Weights of a small GPT-style language model, trained from scratch on English Wikipedia.
Size: 12 layers, 3 heads of 32, vocabulary 3883.
Architecture: LayerNorm before each block, no biases in attention or MLP, untied embeddings.
Training: a variant of Adam for these matrices, 4992 steps.
Each number is 128 + 24 x the weight over the matrix's rms, rounded and kept within 0 to 255. Layers, rows and columns count from 0.

# layer 3 MLP up, 384x96, rms 0.118, rows 75-143, columns 0-47
[[173 138 117 136 108 133 147 111 145 119 142 133 154 149 147 105 146 115 120 137 117 103 136  72 104 138  95 153 116 110 114 145  92 138 165 119 147 153 149 193 125 122 151 137 143  99 118 135]
 [120 151 120  91 118 154 122 112 135  91 110 135 146 161 149 101 108 146 177 146 107 119 134  91 150 130 131 129 119 136 144 120 102 167 110 144 142 158 111 134 132  97 151 140 105 166 110 134]
 [159 117 156 150 120 167 117 147 146 133 163 139 149 116 164 123 160  63 125 123 108 104  87 105 116 151  85 162 131 148 123 133 118 115 119 123 114 123 141 119  94 141 132 142 126 158 143 136]
 [118 140 151  89 112 102 112 112 137  98 145 144 156 140 140 115 108 156 115 166 115 137 153 139 140 100 159 147 152 126 152  72 121 117 133 133 134 143 115 105 152 133 120 162 138 156 144  77]
 [136 145 129  88 179 111 106 151 135  96 147 144  84  79 148 111 100  70 101 182 164 169 113 116 100 132 149 169 158 146 160 114 114 153 142 129 132 151  80 128 140 151  98 125 119 151 123 130]
 [102  81 140 115 147 118 146 107 123 117  87 124  98 176 128  84 129 110 146 167 149 140 138 177 144 130 127 120 147 107 105 138  99 131 100  87  50 135 107 102 179 108 160 113 127  94 200  89]
 [148 127 138 132 124 162 123  99 120 148 106 144 156  99 162 143 114 120 185 147 164 161  91 150 181 111 102 117 127 134 129 143 128  86 138  85  55 117  98 135 103  80 124 117 139  91 141 151]
 [164 110 130 120 110 148 153 141 130 133 117 146 115  99 169 137 107 105 121 156 110 126 135 141 110 151 120 123 122 107 146 111 121  83 102 111 141 137 138 130 122 182 140 172 179 125  79 107]
 [153  97 157 133 125 174 126 151 121 146 134 129 128 132 183 124 144  78 130 152 144 149  83  99 103 151 114 118 173 144 117 127 133 168 120 120 134 142 138 104 146 137  93 145 110  90 138 104]
 [135 131 132 145 125 158 128 109 117 118 117 167 139 156 113 131 108 136 162 133 127 128 132  95 172 162 108 137 112  83 141 146 142 136 111  95 101 139 139 117 158 172  94 164 154 123 122 150]
 [154 111 131 130 151 124 132  79 113 110  88 162  93 132 121 103 124 117 132 144  95 150 156 159 105 180 111 137 151 100 114 137  96 113 137 132 106 144 135 155 120 114 158 144 127 131 143 114]
 [137 146 117 126 175 127 138 148  98 114 123 127 114 111 140 136 128 103 106 161 160 163 119 131 184 142  99 150 123 128 137 152  95 137 133 126 114 144 121 122 110 105 161 176 114 121 124 143]
 [150 107 120 122 148 126 131  71 140  99 121 161 169 133 137 129 125 107 176 120 124 140 124 158 153 129 134 125 138 110 128 136 142 131 104 110 113 171 105 124 156  97 100 116 159 119 167 163]
 [135 137 142 104 126 162 115 120 157 117 126 131 119 144 134 120 132 141 161 168 123 140 141 120 129 161 132 144 148 151 187  70 125 110 110 132 120 128 120 181 167 122 157 140 144 163 126 151]
 [133 134 148 136 145  84 175  82 137 110 151 135 149 162 126 141 145 139  88 121 121 121 135 121  97 134 109 143 164 137 121 115 127 180 116 110 135 143 115 154 122 131 115 135 145 100 125 102]
 [136 116 127 101 137 152 105 126 130 130 163 131 172 124 102 115 109 123 179 163 167 164 147 132 125 135 141 132 184 154  95 127  94 144 194 128 116 174 126 142 157 122 115 189 149 122 121 105]
 [110 100 129 110 176  99 148  91 118 158 163 127  72 176 133 122 109 115 131 121  83 145 169 164 148 172 138 127 137 133 144  88 129 101 139 142 124 110 111 150 112 114 113 135 118 103 129 136]
 [137  62 161 133 136 141 119 157 138 143 153 124  83  76 118 138  95 127 117 162 100 109 132 134 139 176 139 182 131 105 113 135 145 102 114 125 109 151  83  94 128 136 150  68 146 110 145 117]
 [114 134 120 114 160 110 110 148 147 144 145 148 142 140 157 133  92 152 133 113 126 144 102 151 153 148 109 135 128 101 124 130  82 140 202 169 128 140  79 103 105 110 137  83 170 151 151  95]
 [ 96 114 150 148 117 131 138 147 127 100 113 104 102 141 122  95 138 153 137 154 146 165 142 122 166 139 121 156 177 114  81 125 143 115 102  91 116 144 104 132 134 121 146 166 122  86 136 138]
 [117 154 123 128 145 124 139 130 146  89 140 162 127 156 124 127 158 154 128 115 128  88  80  87 144 113  82 139 129 111  98 127 116 119 116 146 149 132 110  95 154 155 110 118 115 119 132 162]
 [165 103 128 134 146 144 123 144 160 111 136 179 141 155 121 122 161 112 114 152 130 162 137  94 104 146 128 128 138 179 113 112 136 140 106 101 118 110 123 152 129 129 146 106 109 141 129 156]
 [135  96 140 136 137 158 104 138 128 158 129 131  73 139 137 119 145  81 140 110 122 133 130 165 125 157  98 117 110  99 160  88 127 101 123 141 115 144 132 141 107 120 130 125 149 117 115 137]
 [138 128 125 100 105 164 131 100 139 109 110 120 114 139 176 137 126 176  99 145 122 145 169 144 168 146 129 136 161  84  98 149  83 130 162 136 122 136 145 135 124 164  97 170 145  91 108  87]
 [125 143 165  85 165 119 175 139 177 100 129 188 185  69 149 133 118  58 116 143 138 130  62 158 126 148 123 112 105 153 107 156 136  75 145 142 123 117 135  90 122 148  89 154 139 128 130 168]
 [121 139 134 113 138 149 144 134 131 118 120 122 119 122 115 124 144 146 125 134 117 130 139 135 105 133 131 147 153 134 115 138 142 125 187 101 123 147 125 125 152 112 179 131 143 151 127 153]
 [115 175 127 127 122  79 139 114 159 148 116 130 122 134 126 125 125 117 132 122 113 111 134 135 124 135 155 154 129 100 148 127 101 107 104 154 132 148 140 151 111 100 141 128 140 141  99 125]
 [118  99 124  65 116 156 139 136 113 140 112 139 122  95 131 120 173 142 160 143 133 107 101 119 145 101 122 168 153 105 163  78  86 158 123 122  84  89 108 146 126 133 121 136 137  79 117 156]
 [146 134 141 130 141 134 151 148 123 151 105 138 106  90 152 122 165 143 110 116 127 138  90 147 164 123 116 110 136 123 105 110 136 172 128 137 126 101 132 142 133 124 120 136 104 155 134  93]
 [106 128 121 117 157 131 119 131 113 122 112 155 101 110 130 128 138 135 127 164 115 139 141 122 186 135 155 157 110  73 142 146 122 155  85 122 116 161  96 149 121 151  96 126 143 126 118 151]
 [129 131 144 121 144 129 129 116 151 124 108 138 120 133 136  97 144 102 138 133 119 115 132 131 137 144 113 141 141 128 142 133 113 115 133 131 113 123 121 137 153 129 136 133 126 124 135 118]
 [163 104 139 138 141 132 130 150 114 119 124 146 117  92 122 138 142  99  98 149 132 146 117 132 117 122  84 121 156 148 111 110 104 117 147 125 156 126 177 153 165 152 142 143 104 114 167 115]
 [111 112 144 120 154 119 120 140 101 131 155 144 135 154 134 116 121 143 119 148 148 116 119 134 164 132 134 132 155 118 123 111 139 157 122 113 140 111  95  99 132 150 139 149 133  87 138 105]
 [145 133 120 134 113 144 111 151 126 104 106 129 152 127 137  91 111 145  99 131  79 157 128  98 125 136 133 134 149  70 165  88 132 186 149 120 126 100  95 137 162  88 141 109 128 149 142 122]
 [ 79 162 128 143 113 143 144 110 136 112 137 175 120 144 137 132 104 138 154 142 163  79 134 115 110 178 107 140 135  98 121 103 138 104 136 131 126 179 104 161 111  98 121 151 106 158 146 149]
 [117 153 144 144 125 132 120 156 121 164 110 130 112 180 125 123 132 155 126 177 150 142 146  75 153 130 149 175 138 146  90 148 148 138 123  96 135 134 137 166 126 163  91 144  49 109 116 161]
 [124 142 168  95 128 125 181 119 130 110 123 185 117 176 133 130  91 168 153 120 115 119 123  92 153 180 122  95 122 132 113 147 106 122  77 140 120 167 119 118 143  93 174 161 147  91 125 128]
 [151 104 157 114 119 174 153 128 110 144 148 128 127 161 170 131 113 150 128 142 162 120  95 150 142 129 119 152 133 111 139 162  84 106 144 186 113 136 101  82 147 135 132 152 152 123 139 106]
 [126 154 127 139 119 174 137  80 151 101 138 120 108 132 136 107 132  98  89 143 145 145  86 166 118 141  85 127 149 141 119 137 122 118  76 116 125 126 131 197 158 119 140 102 164  90 123 144]
 [110 145 144 159 169 154 117 140 118 137 141 144  76 113 147 116 144 118 114 100 169 122  97 142 136 151 118 113 167 115 151 143  75  90 125 128  67 101 141 132 131 141 153 138 163  83  99 115]
 [138 103 176 135 152 118 180 136 127 101 102 122 149 125 115  94 132 124 159  95 119 126 131 152 177 117 152 145 136 116 127 126 122 161 155 137 140 108 107  85 165 149 148 170 131 144 158 167]
 [151 109 174 110 117 176 127 132 162 160 131 110 122 121 149  98 113 129 115 105 135 144 101 100 149 154 112 144 124 120 182 129 124 139 135 164 125  93 146 179 127 118 131 114 128 134 165 200]
 [ 77  74 170 151  96 143 137 141 135 160 136 140 138 140 115 116 125 144 147 128 125 130 108 167 114 120 133 115 171  81 118 104  81 159 146 115  68 134  99 139 161 125 104 135 105 164 103 129]
 [123 135 156  81 172 179 144 131 134 122 115 112 144 128 191 117  76 135 146 107 147 130 110 127 116  99 122 132 124  75  99 155 125 159 108 117 115 157 141 134 163  80 138 104 137  88 178 114]
 [104 124 127 119 174 103 157 110 168  63 102 134  96 161 157 117  91 130 140 125 111  74 141 158 131 126 121 121 148 125 149  71 129 120 117 148 137 100 124 146 132  72 146 147 142 132 118 131]
 [142 117 127 117 146 131 130  98 120 142 107 158 109 124 119  83 182 126 127 123 111 160 101 137 100 175 114 146 133 118  87  94  73 145 171 127 141 171 118 151 150 112 157 122 160 104 149 130]
 [126 112 140 127 136 135 128 124 111 125 138 132 133 123 134 134  90 111 101 142 127  85 132 151 182 119  81 127 133  86 155 141 127 103 112 102  94 141 116 132 111 114 147 125 118 118 160 163]
 [143 126 135 101 129  92 133 149 165 137 104 127 135 122 151 107 107 109 138 151 110 163 119 101 105 124 124 168 118 144 134  77 117 149 147 104 141 127 123 160 138 130 120 157 138 122 153 114]
 [116 106 129 109 116 120 148 103 112  82  87 143 122 132 125 115  96 116 140 158 134 108 174  86 148 148 136 106 136 152 103 166 144 182 110 125 130 141  50 159 145 115 138 135 128 134  82 114]
 [108 143 132  73 132 136 151 140 136 108 158 127 106 104 113  82 109 115 141 132 154 131 101 150 133 129 149 137 144 138 164  78  82 160 123 117 112 146  55 109 146 133  85  90 137 119 126 178]
 [138 126 119 138 134 142 147 127 178  92  95 205  96 110 135 125 148 123  89 140 108 111 105  77 108 142 111 198 140 149 128  84 125  82 132 104 125 153 147 141 117 159 128 150 143 131 176  82]
 [126 109 165 115 130 137 157 139 131 123 153  86 119 166 132 128  98 148 138 141 108 110 147 104 108 173 107 145 129 113 170 113 111 137 155 123 113 134  88 115 162  92 140  67 168 152 137 105]
 [154 153 136 107 145  94 147 173 164 122 126 178 172 151 150 115 116 127 135 125  96 123 133 112 136 203 100 144 119 115 147  66 139 181 102 117 125 146 158 143 118 135 160 134 118  76 110 112]
 [148 106 171 134 155 148 169 183 179 134  71 114 168 106 125 125 111 109  75 140 136 114  97 128 175 154 142 110 121 115 114 115 133  87 158  86 125 133 128 122 123 164 173 169 154 161 149 131]
 [167  90 124 118  95 146 158  96 146 132 110 173  97 139 112 139 149 128 143 106 123 138 125 102 158 137 116 182 112 129 123 151  80 101 110 141 137 127 128 149 138 147 132 106 105  93 159 133]
 [ 68 132 141 132 135 107 130 120 139 123 119 117 119  94 135 132  97 132 140 124 126 112 111  92 137 132 101 126 145 147 136 115 130 124 126 152  87 181 102 157 145 134 134  99 151 135 118 138]
 [ 87 124 143  94 148 138 115 144  94 118 123 158  85 134 146  94 129 128 144 162 140 149 146 106 176 136 124 134 109 129 209  98 134 165 123 140  83 112 132 121 172  99 124 113 119 166 155 126]
 [ 99 123 161 155 174  98 129 139 129 132 137 142 148 143 139 124 126 167 158 137 106 109  77 140 136 138 121 101 112  96 144 142 163  81 116 112 118 111 131 125 136 153 145 137 146 102 129 126]
 [ 95 154 150 158  78 135 133 144 106 111 139 152 127 114 124 140 169 130 134 173 160 153 156 162 117 113 113 143 123 118 151 126 113  83 112 109 113 131 102 138 140 147 134 143 132  75 125 125]
 [109 113 118 118  97 125 130 100 169 136 116 117 111 156 149 115 151 155 138 114 140 119 112 105 114 166 123 137 135 129 110 157 108 174  75 183 140 159 125 136 136 124 131 117 106 123 118 121]
 [118 183 144 127 111 151 122  70 148 124 104 152  59 132 133 120 124 108 140 110  98 117 155  97 146 174 122 160 139 119 142 126 136  99 190 111 132 170 147 117 144 139 104 119 112 123 115 138]
 [125 121 136 113 131 167 117 152 108 121 130 117  96  93 124 123 137 158 122 118 176 150 128 137 145 114 133 124 144 123 131 152 124 122 172  92  96 102 120 162 168 119 139 110 150 136 146 144]
 [139 132 127 131 151 130 125 126 138  90 132 118 133 164 160 125 120 103 142 140 107 116 150 134 127 140  70 129 141 162 129 107 138 144 137 146 130 116 133 165 126 116 126 145 130  92 113 112]
 [169 119 127 148 136 174  94 115 176 127 159 127 140 126 110 101  72  70 167 165  90 121 127 179 134 143 111 131 159 131 196  87  90 134 130 188 108 165 114 178 175 116 154  96 137 134  87  98]
 [ 91 145 156 122 142 116 125 126 146 153 117 150 121 158 130 124 106 118 143 114 161 148 131  95 156 108  60 115 138 152 137 114 103 134 133 137 131 134 126 137 132 130 142 126 116 103 113 132]
 [118 147 122  92 132 131  97 111 126 126 111 192 137 152 134 144 125 119 109 129 148 114 119  98 140 146 100 162 151 113 148 143 131 135 128 137  65 108 123 164 116 123 155 124 115 149 128  97]
 [149 151 169 126 128 131 127  98 129 122 141 129 138 122 128 110 113 149 119 125 142 128 120 130 126 124 121 145 152 135 110 119 113 139 144 140 114 122  96 127 156 123 125 110 134 128 120 139]
 [150 149 145 101 119 127 161 145 181 113  98 170 124 184 124 121 101  83 116 140 145 155 122  90 131 169 144 127 115 119 100 118 134 132 140 158 123 114 158 117 133 131 124 122 108 139  96  93]
 [ 99  85 128 134 174 127 125 143 117 139 158 134 105 124 132 137 108  98  78 153 112 171 125 135 117 107 129 104 115 117 170 141 126 100 150 102  99 123 141 138 167 158 102 116 113 147 117 130]]
# layer 3 MLP down (transposed), 384x96, rms 0.099, rows 75-143, columns 0-47
[[132  98 115 153  69 133 132 109 129 150 122 105 158 120 145  99 148 136  90 132 157 137 135 151 160 144 141 122 103 162 100 140 117 112 106 134 125  99 133 138 130 146 130 133 100  85 123 136]
 [138 102 103 123 122 153  83 122  89 119 119 119 113 138 130 127 168 124  84  96  98  88 124 163  89 112 114 138 115 103 140 137 114 142 151 131 155 116 156 102 122  95 120 133 123 133 130 133]
 [ 67 138 105 180 152  77 142 112 117 109 149 116  99 123 114 101 124 139 153 142 140 130  88 166 146 118 113 121 134 100 136 107 131  97 124  74 191 114 125 138 104 101 109 133 131  91 198 129]
 [108 119 127 169 159 130 124 119 130 154 122 156 125 148 133 169 140 108 111 132  88  85 155 173 115 127 155 185 123  85 136 149 162 122  98 114 109 109 131 143 134 116 132 115 158 146  74  90]
 [179  91  88 125 109 157 130 171 136 155 145 105 126  86 143 115 118 152 118 146 127 125 132  62 105 120 136  98 180 118 134 136 135 112 118 145 157 130  96 144 155 144  74 103 142 166 108 121]
 [123  89 110 160 100 126 151 171  98 170 109 123 112  93  99 131 124 104  97 127 108 130 118 133  85 139 119 134  83 114  90 179 115 120 138  87  86  93 156 158 146 142 161 114 105 134  96  96]
 [147 121  89 108 117 107 162 151 101 130 169 130 155 126 102 192 103 109  80 114 122 133 144 165 152 107 152 119 105  99 138 141 170 131 125 126  84  96 156 111  95 166  93  95 127  97 142 117]
 [121  78 137 105 122 124  75  90 133 140 134 105 145 107 154 145 133 111  76 131 138 163 157 126 128 153 107 131 123 108 131 132 153 129 107 149 104 148 145 143 109 114 160 110 137 154 142  64]
 [122 131 114 103 115 134 153 135 104 120 160 134  99 148 103 119 121 152 144 107 130 145 104 117 115 133  87 138 153 100 153 185 118 145 127  78 116 129 130 142 127 139  95 143 121 125 132 104]
 [109 159 153 150 123 130 175 109  97 124 113  89  90 160 126 166 136 111 128 102 104 145 147 145 113 116 128 128  96  96 130 133 119 144 116 150 158 101 124 132 123 194 105 141 100 132 134 137]
 [123 140 124 143 124 135 107 145 138 183 139  72 119 114 119 142 111 153 133  66 104 140 147 115 130 119 134 120 112 123 123  96 139 135 154 155  88  83 123 139 115 114 122 166  97 124 150 123]
 [104 143 146 133 132 139 120 177 128 140 134 144 162 139 132 101 147  87 140 119 147 181 125 169 124 130 139 128 126 127  79 138 135 136 130 172 118 106 166 138 133 133 132 138 108 111 109 128]
 [125  92 114 102 122 149  90 169  98 180  94  77 118 114 148 170 171 133 147 121 132 167 143 151  86 129 118 123 158 133 108 104 159 121 127 117 197 124 134 108 164 160 117  82 150 150 158 148]
 [129 146 124  84 155 174 158 152 112 100 109 107 119 131 136 125 121 116 155 117 111 139 135 120 144 128 126 145 116 121 116 110 139 136 145 103 150 100 126 139 138  97 107  98 132 103 123 142]
 [129 151 130 109 142 190 101 138 131 109 142 166 121  93  79 197 145 148 112  87 160 148 109 125 139 132 145 145 113 102 112 127 124 122 134 107 163 188 146 120 100  99 118 131 143 160 133  89]
 [143 162  77  88 110 144 156 144  51 146 121 137  93 165 102 155 111 137 138 108 167 104 169 168 138 119 172  94 111 118 163 161 115 137 127 115 141 133  99 104 112 124  82 131 123 163  95 113]
 [153  95 100 167 163 146 147 158 150 124 106 113 131 105 120 122 119 111 118 141 179 136 105 129 140 146 143 122 160 164 151 101 122 103 123 122 138 105 116 154 154 147 143 145 133 121  94  98]
 [110 150  73 117 141 132 156 120 106 151 101 150  63 128 165 171 162 138  94 112 145 187 140 132 125 130 124 124  67 108 130 129 108 109 177 126 127 146 166 130 102 136 152 136 126 148 158 117]
 [ 86  99 109 124 130 134 182 104 146 105 136  70 134 177 125 126 111 145 117  85 153 113 139 113 135 122  71 138 161 128 175  86 130 111 122  88 162 181 123 150 160 178 137 163 131 168 122 150]
 [156 113  89 110 161  67 139 158 117 121 115 114 137  92 150 166 152 107  94 144 109 107 138 134 122 106 103 125  76 166 147 132 143 129 110 125 110 102 124 156 121 147 178 127 134 104 115  93]
 [106 117 161 148 129 122 104 150 109 138 149 125 125 137  86 126 122 139 136 140  99  91 125 106 138 109 116 181 109 127 140 102 127 109 124 122 103 107 115 138 123 136 146 114 130 129 108 141]
 [102 130 135 108 119 141 144 132 130 121 123 130 102 160 139 120 106  95 122 130 164 145  94 139  91 113 158 114  92 145 147 130 186 140 152 152 164 177 111 116 115 133 102 123 107 121 106 162]
 [ 88 129 140 150 127 113 145 119 160 133 136 111 147 119 117 118  97 138 124 135  93 140 161 131 142 135 140 117  98 125 119 130 126 132 169 175 114  89 130  86 121 155 119  90 102  83 107 106]
 [118 219  92 168 116 189 111 123 131 107 129  95 100 119 157 162 105 147 112 110  82 138  98 175 166 147 118  96 150  83 125 131 161 170 151  77 104 110 176  66 137 113 145 143 134 130 135 105]
 [138 138 173  61 107 148 132 140 109 115 144 168 144 162  74 130  92 118  80 121 129 157 167 111 142 176 189 109 118 167 122  98 153 145 185 125 144 147 134 145 139 143 142 136  95 126 128 111]
 [124 127 122 129  93 130 103 137 127 123 158  99 156 114 162  83 135 142 147 118 130 129 106 125  96 127 116 170 100 131 124 106 147 133 114 124  81 115 138 135 153 134 153 156 113 140 113 112]
 [118 105 141 144 153 127 113 100 148 102 154 111 107 131 126 134 100 103 129 135 125 114 152 113 133 144 154 104 117 135 122 130 149 114  97 114 124 122 130 116  91 175 105 110 112  84 140 140]
 [135 161 102 114 125 139 162 146  97 126 148 102  89 131 162 149 121 130  95 138 195 150 149  99 129 127 155 109 145 149 125 106  91 141 129 132 138 116 124  99 143 123 106 183  82 151 126 110]
 [ 93  60 105 159 145 158 126 115 130 165 137  93 110  99 106 127 123 107 117 180 149 159 129 119 149 113 103 127 133 144 133 138 141 116 165 107 114 116 120 161 145 120 153 138 145 117 143 141]
 [145 141 156 136 107 161  94 159 189 143  94 123 153 126 116 103  91 145 100 123 106  82 102 109  90 137  99 122 141 134 103 136 119 167  96 124 149 154 167 121 133 129 126 147 155 125 144 147]
 [122 107 127 114 138 133 131 137 127 127 133 123 125 130 132 133 130 122 131 135 132 130 130 124 134 212 130 122 121 127 126 129 136 129 125 132 126 121 142 140 116 122 126 126 127 146 146 124]
 [142 122 113  96  95 138  75 120 155 126  91 113 120 122 128 120 136 120 140 117 137 148  97 118 110  98 132 157 137  92 149 134 114 120  73 145 151 146 175  99 131 109 116 150 133 127 115 103]
 [142 141 146 130 112 123 120 127 164 143 108 135 151 107 122 133 132 112 143  88  84 119 129 116 120 122 102 141 145 122 140 129 139  83 138 112 123 102 152 134 113 155 153 116 103 173 118 168]
 [171 159 116 155 128 151 109 154 153 128  97  72 130 119 152 169 105 128 126 136 130 130 129 105 104  78 139 161 101 117 129 133 125  61 115 110 138  95 150 116 146 123 169 104 146 145 146 124]
 [ 93 106  89 151 122 117  95 131 147 107 170 137 118 162 136 151 122  94 101 124 149 124 162 166 133 127 150 123 126 153 118 110 181 108 106 137 152 124 121 130  95 167  99 129 156 151 149 135]
 [142 129 107 139 137 107 113 152  95 158 133  77 127 117 111 153 129  88 109 113 168 133 179 137 131  79 124 117  79 115 147 138 138 146  91 112 107 139 129 132 141 138 110 137 107 100 142 145]
 [170 144 139  73 146 190 132 145 134  97 116 148 110 113 146  75 166 118 159 106 103 150  98 120 106 110 117 117 136  98 115 137 170 165  95 127 116 138 135 105 170 128 113 143 164 108 120 163]
 [150 145 149 141 112 121 111 141 128 109  95  94 161 115 146  84 101 123 110 141  73 138  77 105 181 132  82 118 132 109 158 110 125 138 100 138 157 136 155 104 144 131 148 133 137 161 152 137]
 [126 137 149 190 131  94  82 104 101 115 145 148 106 144 170 124 139 130 139 124  91 146  86 139 143 119 103 103 128  88 170 124 139 102 127  98 120  70 137 133 159 124 123  98 152 124 129 114]
 [110 131 119 167 150 168 106 116 113 148 158  90 128 119 150 121 173 118  84 111 115 146 120 123 131  87 143 102 139 139 146 126 125 161  50 113  90 128 155 138 108 117 160 104 122 141 143 161]
 [191  93 131 145 143 157 138 102 117 142 124 147 130 140  92 153 101 113 201 114 114 123 114 110 189 172  79 161 123 141 145 148 120 132 124 124  75 105 109 140 121  98 125 157  96 115 126 114]
 [161 127 138  91 148 140 112  92 148 158 119 117 135 120 136 127 116 117 104  88 132 102  80 118 126 182 105 101 140 124 140 166 202 132 136 136  98 149 180 137 110 126 100 129 172 114 146 135]
 [156 132 132 134 120 170 138 159 139 120 136 148 142 113  97 121 151  96 102 159 148 129 122 123  99 128  91 104 168 113 101 115 131 155 123 196 142 166 137 117 171 166 133  92 122 152 143 105]
 [122 119 122  94 130 134 130 150 133 139 173 120 115 112 140 164 108 142 129 124 186 144 126 181 135 122 170 119 120  82 105 158 172 142 113 108 158 114 150 140 120 138 133 126 203 108 136 123]
 [123 119 141 117 111 113 130 133 110 147 118 128 130 110 106 104 166 160 104 146  99 107 204 138 173 124 126 150 157 124 123 157 139 122 104 121 159 105 149 133 162 109 127 143 111 142 112 121]
 [102 169  86 113 140 133  85 121 113 142 122 123 135 110 111 124 149 131  91 106 123 106 101 124  82 142 136  94 149 107 112 143  94 125 156 129 147  91 210 137 121 135 158  98 142 124 132 122]
 [109 116 122 145 104 120 129 147 118 127  94 107 167 146 133 139 124 127 113  84 105 117 171 153 139 120 104 130 104 148 108 135 108 119 118 153 135 102 130 149 124 123 137 122 130 154 117 128]
 [123 117 109 115 140 142 122 132 121 144 137 129 147 117 138 130 156 136 114 150 141 123 132 132 100 108 111  95 101  83 151 158 183 137 109 147 102  85 129 142 137 156 124 107 121 144 159 115]
 [118 136 105 114  74 117 112 156 112 131 140  82 102 133 129 120 179 111 149 105 131 128 132 115 145 135 196 115 113 119 160 118 161 159 140 110 128  95 140 163 165 138 143  99 128  78 126 148]
 [144 180  89 179  83 116 133 146 142 118 138 171 128 152 115  78 104  98 106 153 113  92  95 158 129  63 109 146 149 126 111 129 125 120 151  91 149 133 177 145 158 145  88 157  91 146 158 131]
 [173 129 110 114 107 139  91 142 105 127  70  79  97 129 109 132 117 142 116 142 136 180 104 143 139 116 108 114 122 188 102 132 198  82 128  92  99 176 152  97 101 136 155 142 163  91 118 124]
 [101 165 127 133  81 148 168 132 101  98 130 114 105 157 111 166 110 145  82 120 134 123 120 113  98 178 100 127 156  74 125 132 147 176  93 151  79 143 147 157 124  95 155 100 130 143 135 136]
 [103 103 174 116 111  72 120 142 174 130 100 104 116 116 162 155 112 149 148 134 144 138 101 126 145  90  96 149 126 128 155 150 183 101  90 135 101 136 115 149 105 157 128 121 106 112 149 104]
 [146  97 101 128 134 146 164 131 118 156 144 166 156  92 106 132 150 129  97 137 157 133 127  99 111 121 137 119 131 127  75 114 106 167 121  93 171 169 132  84 125  99 146 138 150 139 106 145]
 [117 131 148 157 161 128 136  98 129 107 126 132 120 133 106 115 145 153 165 115 105 124 146 114 150  99 157 116 110 121 112 138 112 128 128 133 108  99 180 152 102  69 129 105 148 157 177 108]
 [115 101  97 112 142  61 129 124  87 126 101  90 149 143  83 106 142 126 142 135 100 152 119 150 152 109 126 121 142 149 111 138 114 148  90 120 116 100 143 154 122 193 160 116 143 132 165 159]
 [132 143 134 140 145 141 105 135  71 153 130 129 140 140 148 115 123 143 111 129 116 121 123 164 124 126 114 118  51 128 127 118 102 102 122 126 122 128 148 144 153 116 102 115 135 142 145 119]
 [132 156 127 105 134 143 170 153 150 105  54 150 117 127 129 133 150 110 139  96 116 138 117  96  87 132  63 165 180 113 130 162 128  84  77 127 142 142 140 133  92 160 128 108 101 126 148 136]
 [168 145 104 129  87 107 136 102 102 152 147  97 129 118 123 147 126  96 120  87 149 172 118 116 189 113 175 179 135 161 112 122 123 119 105 145 133 142 127 120  86 132 104 148 146 123 152 154]
 [172 115 140 176 125 142 140 153 119 120 127 128 145 133 120  89 122 114 149 160 134 137 127 114  96 104 126 168 133 136  99 117 113 105 139 117 112 120 110 125 128 140 115 153 151  69 169 121]
 [111 103 148 175 115 107 129 101 156  96 110 124 193 113 140 118 108 137 103 111  74 142 151 129 102 173 129 133 111 101 113  98 156 106 136 149 140  80 131 161 134 159 156 127 137 118 140 126]
 [136 125 116 132 135 108  98 146 142 148 123 138 135 123 120 136 131 108 168 148 131 102 137 125 133 147 128 135  73 138 125  99 143  99 160 177 154 115  73 101 100 157 134 144 119 133 151 121]
 [111 166 103 133 157 103  61 124 140 112 140 129 115 130 117 124 126 137 126 131 104 110 135 164 146 109 146 124 124 120 168 138  84 133 111 118 151 108 136  81 151 126 143 142 133 150 103 143]
 [168 112 119 136 129 108 161 130 112 142 125 132 128  87 103 133 109 137 110 140 166 154  79 147  63 166 151 176 133 128 110  88 110 128  85 136 110 138 109  92 138 145 130 113 109 144  78  80]
 [118 110 118  91 151 110 102 108  96 127 125 122 117 144 105 123 145 124 112 130 135 119 108 128 157 120 168 164 120 122 148 101 137 132 143 100 157 131 105 140  97 160 117 115  90 175 154 132]
 [138 137  90 138 124 138 116 123  77  97 120 132 148 133 119 141 150 136 135  97 170 148 129 121 123  96 143 116 146 123 141 107 132 132 116 114 117 137 141 173 130 128 149 138 122 140 150 138]
 [116 125 124 133 111 135 115 136 123 144 135 127 143 121 118 131 132 121 116  96 114 104 133 137 107 126 132 141 135 134 135 130 141 130 140 130 138 117 127 124 110 117 135 147 125 136 138 132]
 [118 150  97 144 130 136 134 104  82 113 119 104 122 135 113 156 153 115 150 107 172 172 151  82 140 131 127 137 128 145 140 188 113 111 147 144  79 130 156 129 128 111 132 133 121 122 161 132]
 [113 116 110 154  68 113  85 121 151 158 118 119 121 150 116 145 115 119 155 116 135 117 117 124 103 152 123 156  94 110 119 156 122 121 130 115 113 129 122 108 144 199 127  87 116 144 122 131]]